config.toml
n_layer = 8
d_model = 320
n_head = 5
n_kv_head = 5
head_dim = 64
d_mlp = 640
vocab_size = 32000
activation = "gelu"
norm = "layernorm"
norm_place = "pre"
norm_eps = 1e-05
positions = "learned"
qk_norm = false
attn_scale = 0.125
bias = "none"
tie_embeddings = true
parallel_block = false
init = "normal"
init_std_qkv = 0.0237
init_std_o = 0.00593
init_std_up = 0.0237
init_std_down = 0.00593
init_out_by_depth = true
optimizer = "soap_variant"
lr = 0.00458
beta1 = 0.95
beta2 = 0.95
weight_decay = 0.08
lr_head = 0.00955
warmup_steps = 200
schedule = "wsd"
decay_fraction = 1.0
decay_shape = "linear"
final_lr_fraction = 0.1
batch_tokens = 262144
seq_len = 1024
doc_mask = true
train_tokens = 1107000000
steps = 4223
dataset = "wikipedia_en"
Each number is 500 + 25 x the weight over its row's rms, rounded and kept within 0 to 999. Layers, rows and columns count from 0. Numbers have three digits each. The size before them is the row's rms in percent of the matrix's.

# layer 4 attention query, 320x320, rms 0.124, rows 0-49, columns 192-255
135:491493501505471518461493500467459499473523479509518488543476492528446515516526456500526463497479536475525479482492478539493500503537509457494550513500521539520483495494505497496536492523548558
126:463496491502489514490498527502518501477509514485480492505473498506490503522492526502512518478512539557519471536488492522539502508499488515483484520519492469549504552499518509466459513475514494
142:513497460523472494530452548540492496509544472486508513498521498479481482489484518544489516510531503465500523500528502517504481510510473528471513583513482507505464535481504495522518527496482477
140:511518483479477553521550483495449484498528502499525580488517488494479514528489519496496480487521490507486485501483467523512524511479467492500537497480537535489539535486509501426474467546483522
139:493494492553493538448473506486490519539501442497538512543496469491498509505530455503539474482512508531524452493508512516513466508481503492530527503501489510509491543521510514517515523466517492
132:452465500476498493521504495512467544498516478450545488501437508525483516518504505498472485508518484530500482525493462568473514491447523517521501515511506545557511541485529521530488481453499526
141:535522433489481538533505462543477488523475483464510492510461502495492513472526492530506524532482496494493503502491534525531507531542534468503519480478533509515549490494544450498521472471502490
146:556495525474525552492499477498496537491511486484520476535500517498470520509506543521487522537479505478493527487514467473508524494477479487531498490529449469473481497487484508529476505489492501
121:491511511479469512502480478519523457500523518477532551486490517481467528517518492436471494489530508472527513489517494486501458521511508459517535538496495546498500468541510513505502486484497515
115:485469459488509503502523514469509475515501562497547505435478474565519460506491480531506500489499472490553522497505514547481498480497495504451514491510520491557501478504551487498527521483522535
133:533518491500478468493487487486501461524470512489505506518545512517510482485458548481472490527515518485501448489519506453536477527514473479475474461502479497523465506463513489481499499492465488
129:488499487479548481550521502479514516477446509496500467471516497538504534482489478463544476522475506522460509511502501506483552481460453511498530524509497507506486473482554486526509428498485488
130:483484514510496474482526529546519565525475496510494479458527476488509493458535534479464465513524494490486518466509486457502507548518545474476482509503521498475488478481457486532531466490500488
142:504486539482487519538449514563486515530518530511515456482474476506481546490486439524486495497511505551510537510482515511478514507445500515508498525486541502507572499490488502489512526504521530
136:525477515558462537504523514490494521473476472501523491512507496509499530489473489504514509498538486526527486448520523496540511501487510525516549519457517500507452503485533479456532438490450466
135:494520518513512504508494494501479503519545468525510471508504536471520506478467507470475509488559462472456479505496460493468478521533493455488492481458502501520472527486496501520450497522505498
130:535494535504507525476502501481493466524507573471495522494477534492514494584484465500469446518465488483529511498554493502534497509523531508538474493508475489475495522464463498473504475491505488
140:531477515496458527513488486449459503492448522527532519436485469505480471556499487479498476516521514554480503458526501477494497488460480553526478510470490508519498484511502553522480530528484546
135:519464532463509532498479449485508503491484501534474538473471445467500496547481507471495518506504508494488484499533473516483509532477479475498485499498465512502462527519496484478492488513493494
132:487433497488493514489496489488518503513518462528468534476508511489537505477480486532531460513490462492514480512483507463501476497492464490532504555459474488565508470474536497493487511498507504
128:527535520518483484435559500488522439507539495453495462484467519515495510510488455530470517517462493500556519474491535504497517497533478533509525426493490531516457479513525477509457509524459490
130:461493515489495510484520520523450532559520482543507473458474495542466519485532476508460507518471497499510498475439475515488461516489489513462525477484536490485486475490482564495498483470463526
133:497505472506505470525522507466513479492498507516489513590548532488448518484517505516475512526507523479482480473551499480513467543518512506512492454502543533479492468488513484443491485481492521
132:521488527454480517467526522476502515489463519498495486487510502450506542509527491513480483501496492486492494515536507481493508477527512485473523479525447450497458493507481497511498476477531487
136:526495447491507538461508485451465501460502514516502483522499494523438489490510499529511501498510523471495525527461449489534460499520512486490503475504476530495478507496508505480535482487530506
144:503503485470547505468519492513499483488480490484491482507529528523470535456499489493491488439446461480492536466541502518487528538493490502523552507501477444480487488488430495520516501506514500
135:539488516490489479481502502552495517510478535514499510489492493509558531501513527515465481471516500499473556530479493546454469496518515556514516487500489514480522502483525486540501507513501534
134:427519463503539507499489531479461451480512478498507475550501512468539514487536487479478529496494517517430482526528511510471544493486558488491516504504518502520519552510480547489530537499510490
146:503487551518504473496494522489502463536500498529534507508499492477498508468496498503507479506502550458512475533498504524511485517569532546541491471498495503505489504520435513544451475484517487
137:485508512500535514540475458461487527532522497505518491458502514490474553475492463491532493478503487479474517488513459463480495481480487492476507521522518473512472490514507491545466502543504485
145:545561503523508473495487478526523538502492473505497465490458464482514528484500521507470493517529496500503497483475521502487532460487464477501504523499473514538505542488492466447515503498531504
146:481501490536517471542537523498536460549534482537487489485514462504513466482494492487504533529527492504515489530501503528504512486483440532464504465529494514464469521488575545478475478506464517
147:497484515469529514457483487547496492535512523480501511489486464536524476524480525509500524490483488503511527539527459513533458518493500445497475518500526495500480477502471493482524484551519491
148:540516561506493488534479487421511496489532473473479529519454482470496515501502489534493534496499496473526463508511506480500462494480533493481487449490478509477488438490523486452510527523503528
138:510556474510455550495506499499537492501515484519473478520543479488476499498505481534500482555540514474468463470465500513507519524549520478517476482531509481504553423534460471506478468530457487
134:491520464475484505484494522469487495533498505518520468493521484549497544500466490495527459508539482515516486524499469475510528504508528513482475473464423509462573544513456522498461463557501531
137:510500470544485533547509504494521469479492486480528487497459497498476541528451503497500461522493537492538508456470494524481478506475508443478488460510487585479546483501500457507530507492513492
139:558515528471476526517508513463544503549478517465516479505492480505499506500528485527539511494471489546463520501509461470544525507443493486517524506518509480493492522468511537501514497489473507
138:494443537479499514494491490496520457521499533484537497487508480510501495495482505456497481506481510508514457477484439492542512553494528541495489493508507525483456475462497508491486515526580505
142:515480494539506464484525522528524448519540520508478493499489484519530520517513505504502494502458505514499470478467538501489466504532500510482467512542504511492531497500545466495480556507460455
137:497492456469510541503480478463493498508482495513492488532460497509477500507504518482496498495515513525492482479521514480559486463466486445512465477523497509496549476512486494496510579471495518
139:492506492502501482509502514504508517529532498550501516474478486499468465527502477503490528511510492517504500443513495502503422477510493520499486487521541480478486487508515489494539562514536438
132:531488503474518536462523487507452525490513504528477495481489492538501514505461496500507478556513446477510487519497487464464495480487524538504455521512491459498493496499462551503536547474483541
134:502505506513551547497494523477471588468502477433467524460507457472516502535484558512503496441516504494503502498501484468559508500492517533497522504520532553506437471516474521474532454515467517
140:497486483522474539500533493481514488502511546523490441469540511508525497411468488489507469489490438519492530473499534501503472517476497534494497470493472495501504537477493552530504510515466497
138:513506472488477550515512489476496498520472505528507503451532507512525504483489479512510453523506494505492485509493505527508455490511529534477508495483518515540495499524485560492478515500525539
136:518521501460477521482501434460483520493498484477487475482489528436494466478470509470490499499473533501434491526453518537462481463545512493499476507502461501505499493507488502510494492499524556
144:523527511458479538503540499532501446502518488463505508467503478525498480518496572497492442554510482502523521497466517505504502517514549504459500480486520521512482520522461517521482487496505531
134:539531495500497496485494496542511490512523459535521473518526514509530478475551500522516525534437492533523525474483460485473529507471512502545496504536462452472521499484496496509489490479513528
135:458510524481496532518521532516502495518506511535533508483503486541521499543483505447489507488502533493487497490456503531507494554487519475513526522521500485525501486531498504476495471494508480
# layer 4 attention key, 320x320, rms 0.113, rows 0-49, columns 192-255
119:470507496508468490509505486530492524480453475480477464512466485516453537482526463516510476517484513452496494537457533514476497465504502496513529513466473537450543517505525499523525511527528539
120:448513514501483529495461482501481508523497484431497497507467509482504494534508539413473483477463492521484540479471501496546506490512486516521484504502459480510538461507500486462450514514500532
129:486512510501473475547502567533517474509525500480530497501485476501513486494474480521520514561455544505499464516506513549469474516488517506491478557502526503463502458439500450467500503465477485
126:485500493477499517534489474525528488495492500526522517535452521493510469508523523497529533495502530521516521545498480538499508469498462496495576548486533497514512519504485483487488472489487469
118:523467471496481559419482462530495498496492448494496490504481522467474516517532509514559472539510499484496484482509528524465474505474489506540503471450481493486510484534536491514499545528479489
125:470479508470491529516477487543452489487470519489522513474463535529492503529513529457529506510511487495527486525503519506509544498486458502518559500502504525494532447495539518471496520473494531
129:479497482534459491519480476451497515505510474511531480547481520506490513508510499534508500513483553496526500472477508471497505529504501482504500530496494490467506510443520519487475496448514504
130:488500505477510526535517525496482470517509537485503495512543520475481526547494504533516480561468504520523502509545499473525500509449500448483482487498474454513498510519481495526510506518483515
112:515443516502510502496481525490460535476551486479488485480484503556480530489489481514511492502543490486517488445540480508499481529492508509496505498477501492510509497512494533515516530498486491
103:549516488510525508466570462527474469461513520505525493486480505549499473488495510509475459464467493459521546490502503532453486448513482488520534539514531497467537519489545512518523504492489530
124:554474486532526469514508524502497503507462505483509558478564502442503485493460498522504489498506500525509525480505500500459487528507499507469487481503456486541469502475476550473500513510498462
119:503505527503531422502528498483506462507461487478438510480530506512482506484547519533502481488476478474482477504479490511466502536506490490547522486554511489506520481482506491532479483542523503
118:549509534458539515525484501543498506522544500497451511496552473510506491491501527536467481498466499509490519482500513546510511511491497490494518547500514490484521485510483514531486468488477458
126:494487488525447477553501491482491542488507504554440527508460508495513535482489484505537493527461504504485473490489472515494508476509493518515533492477487503496500501455507484564514477477537545
121:488514457533502495531490503532487491447484460443466511506464530510497500508481490501516504502509524511532499500513534520496470507479508527521543442460504480484481494478450505481521454465486489
124:483490525543496480475504464479494523548518511555499481488461490497520441470473495493442496501509497508506526533451480503517520534499505491484545490489498466517505504500501537516476466486460535
117:534492463512512526490464496516496455487553521530484445494456509516516507518526465514509496518471523468555496480486467474492534491503492512493462532484505497529492488511473485503525438495526515
128:451540516547491502534520488488451482450503559528493509494457537532499471498504498490530521512497462516507460525550507488479452506483480548491463474543493501490511508494516510503535510521521498
119:493493488460514516492483501527525526507441533506467504534524516474512440508452508476514497528512484493519467520515464493503529508513488504491492508532502476458458513502482501497502498494527495
119:499496505491465468462518482464483467481487451529478481465490538547511490491500491536527477467479491499478521479500515475528569483516503518495522514468491473526500504479500497495474509496495484
115:534518483491522486472491477464559553476529476495517471481483499500510475538473503576494533480506488498542501507461561489472482460513504520502508487464516526491499505498530466516497488486483532
115:483529464478469484513496564489462484560501537504542497507528473534504512476514533489529503494493462493534473508447516512490453499458531500497530446505500525493496461533455545506493500525518513
120:530510499517520516522509482480467485483519525504490476546529543470470461496493492510455493461489500490506553512518511483501429550503497511456502530468527518502503501492530488480505482497481479
119:535484512504471523439484494510504503479467526468449539525519495494476496492515461497446482542514474489487498488489511506514436496514549441494513528469482503493507478532489472501534516446534514
120:509472466497525481488547491483496465503462488496507482546528544513480512457457432503508507509496495517508514517505496482511508491506489469522510521501502481488489505497502558478516497521451522
125:472498490452518510513548500513502534533493518468513464514483490508496478482522508505487518492497525485517501469524450501492519535491486499530508540436489484508489456485482500504536462477500476
119:543504513497509437504491488520539514547497492529474508507502521501487514513488514537444468487489483520462541500514584543508527474465506523469453487473460477534526473474521484559517499507544493
120:474514498514471567484456508519455484526463504504503508480495492483476534477534489491522508494494502522475508461515502551512509476478484541521460499515490473501510487475492547497525511494513502
128:471520517513464532472499469462525482513525498504492491516533496552498485490504474465469526493544513499560478490517461492527445486475508489494516460492472479499509507475462469500460501517484472
123:490504504466510501498490463481480497462486565534518479471493473467531483495526487527493480454494520500476540532497506475519525476503520486545492503501504460496503521442470527519473495488480564
124:468465499506479506502489512496548508478480498495496439513439469487495499514522533497506489537503509511462532471444495503485521500465486469510480505499520502457458517491501538492524490507536511
128:513491522490480465514500514488516471528480528510556512516504501500458494493491517506509522572447483514515475528474484473484479520489470503466538448523474504467507508475524549422488480494476474
129:469514526463545477498537469538508531468486547501515526453491497506506503499497522452493511505505490477513541506494557488499517507456501528458475510490494486496504539465471497505489530505504516
127:557474505460497467480491518473526502525504482531447528516472501478476503528526491496478492502471515479507522543456461504479479492517519470504579467502497512456479445510505477476506481523491484
120:500526503506466496492478487479468534515523520521465492529556497477527512511536495497512490500506534494549528479487459505476497482514549485463482517497526499531512478515447472500498514477521505
119:504484526489487504465461543534505522483518511548475461526506482522507511510462476537491452485527548501509489479566516538457472530536510459494484477515503515450534536491499537533515562524518491
122:513476484490503534545480533532514483497504471500493457516501514537515528517481473509523547520513483558542474512499528552488502493463485463487505502494478521480479514465516486542485521502504528
128:506509523514548505482500487474507475503495508524511511538514475487473522447495501516522534539523470489480489547483464491545517609449495492509502470518533455501523482544547560475536514472486520
122:502451515489492489479488520547542460520543509466498474508521501536535488470452489468514482479472484462475517526500507504494508520475493500508506530503479526436465524476464560496473497485503508
121:518536499466476456484511503456537454509523493474501483471516517518493519529494468459483522514520487483504524487492536524547485544543467498457472495498515479506529492506510524460482495505486532
120:507525492511525536477507494534499527479514494530518490546498483465497450515483519512508498512491513499486451503509493500528489512495485469531502490486456502493460479512525489539475503463491477
120:581510476519494505512500488507501490462438489546492507533526468504492472492496501469517531509497501467463515466520493489488518509462508540517522509512514506474474506517453515493472521509505510
118:504501487490492513520477490528472494539545526515482482519476530501490468508508517500501457516497520509498509511499521483535483469489521533497489509499457458493467498524536568487530521490497537
120:465516576500545504506473488505495559496509554486504509501509462513484466522515516500484473490505462463539480509508514525468483486495506481503536507504526492503462470499465503503549510489523501
121:499512532467458531515529508468490472504511528514493477512542486552505448465488518525482459532472459544521503455482500509500487524483511538462496442483485515490521510491492508520563505522487527
120:547521478498511497526560490470453515520532522520507525532527507491474511471499505542495479502480501525506465494524564493497473513493500544498532479507541490488486552501449512511494492484480500
126:512483528494454549481468482475515506488520492526480497525531549514500534495499473502472516499532527482488500543503496445529504480522500509539497483492506500491492464559508509501499520527535529
124:561530482529523553465508524522512521479460485495496549494541483501529486540526509519520504527509466545559506491479522521476508501509517529465540500466493539502510502533488532562466509484510537
119:564486494481492536481498522532524528532518515525504463515484500510496469522496508534539485518460458489503508499480497534473507533464487530489525522498495492465526518505495484503538499458512502
122:412551511495483502547490458509487524496490532488513547496460478527467463498517498486551498512484445500501520516477486502531501525532554492508511507535541480512540462504496510533495478470471458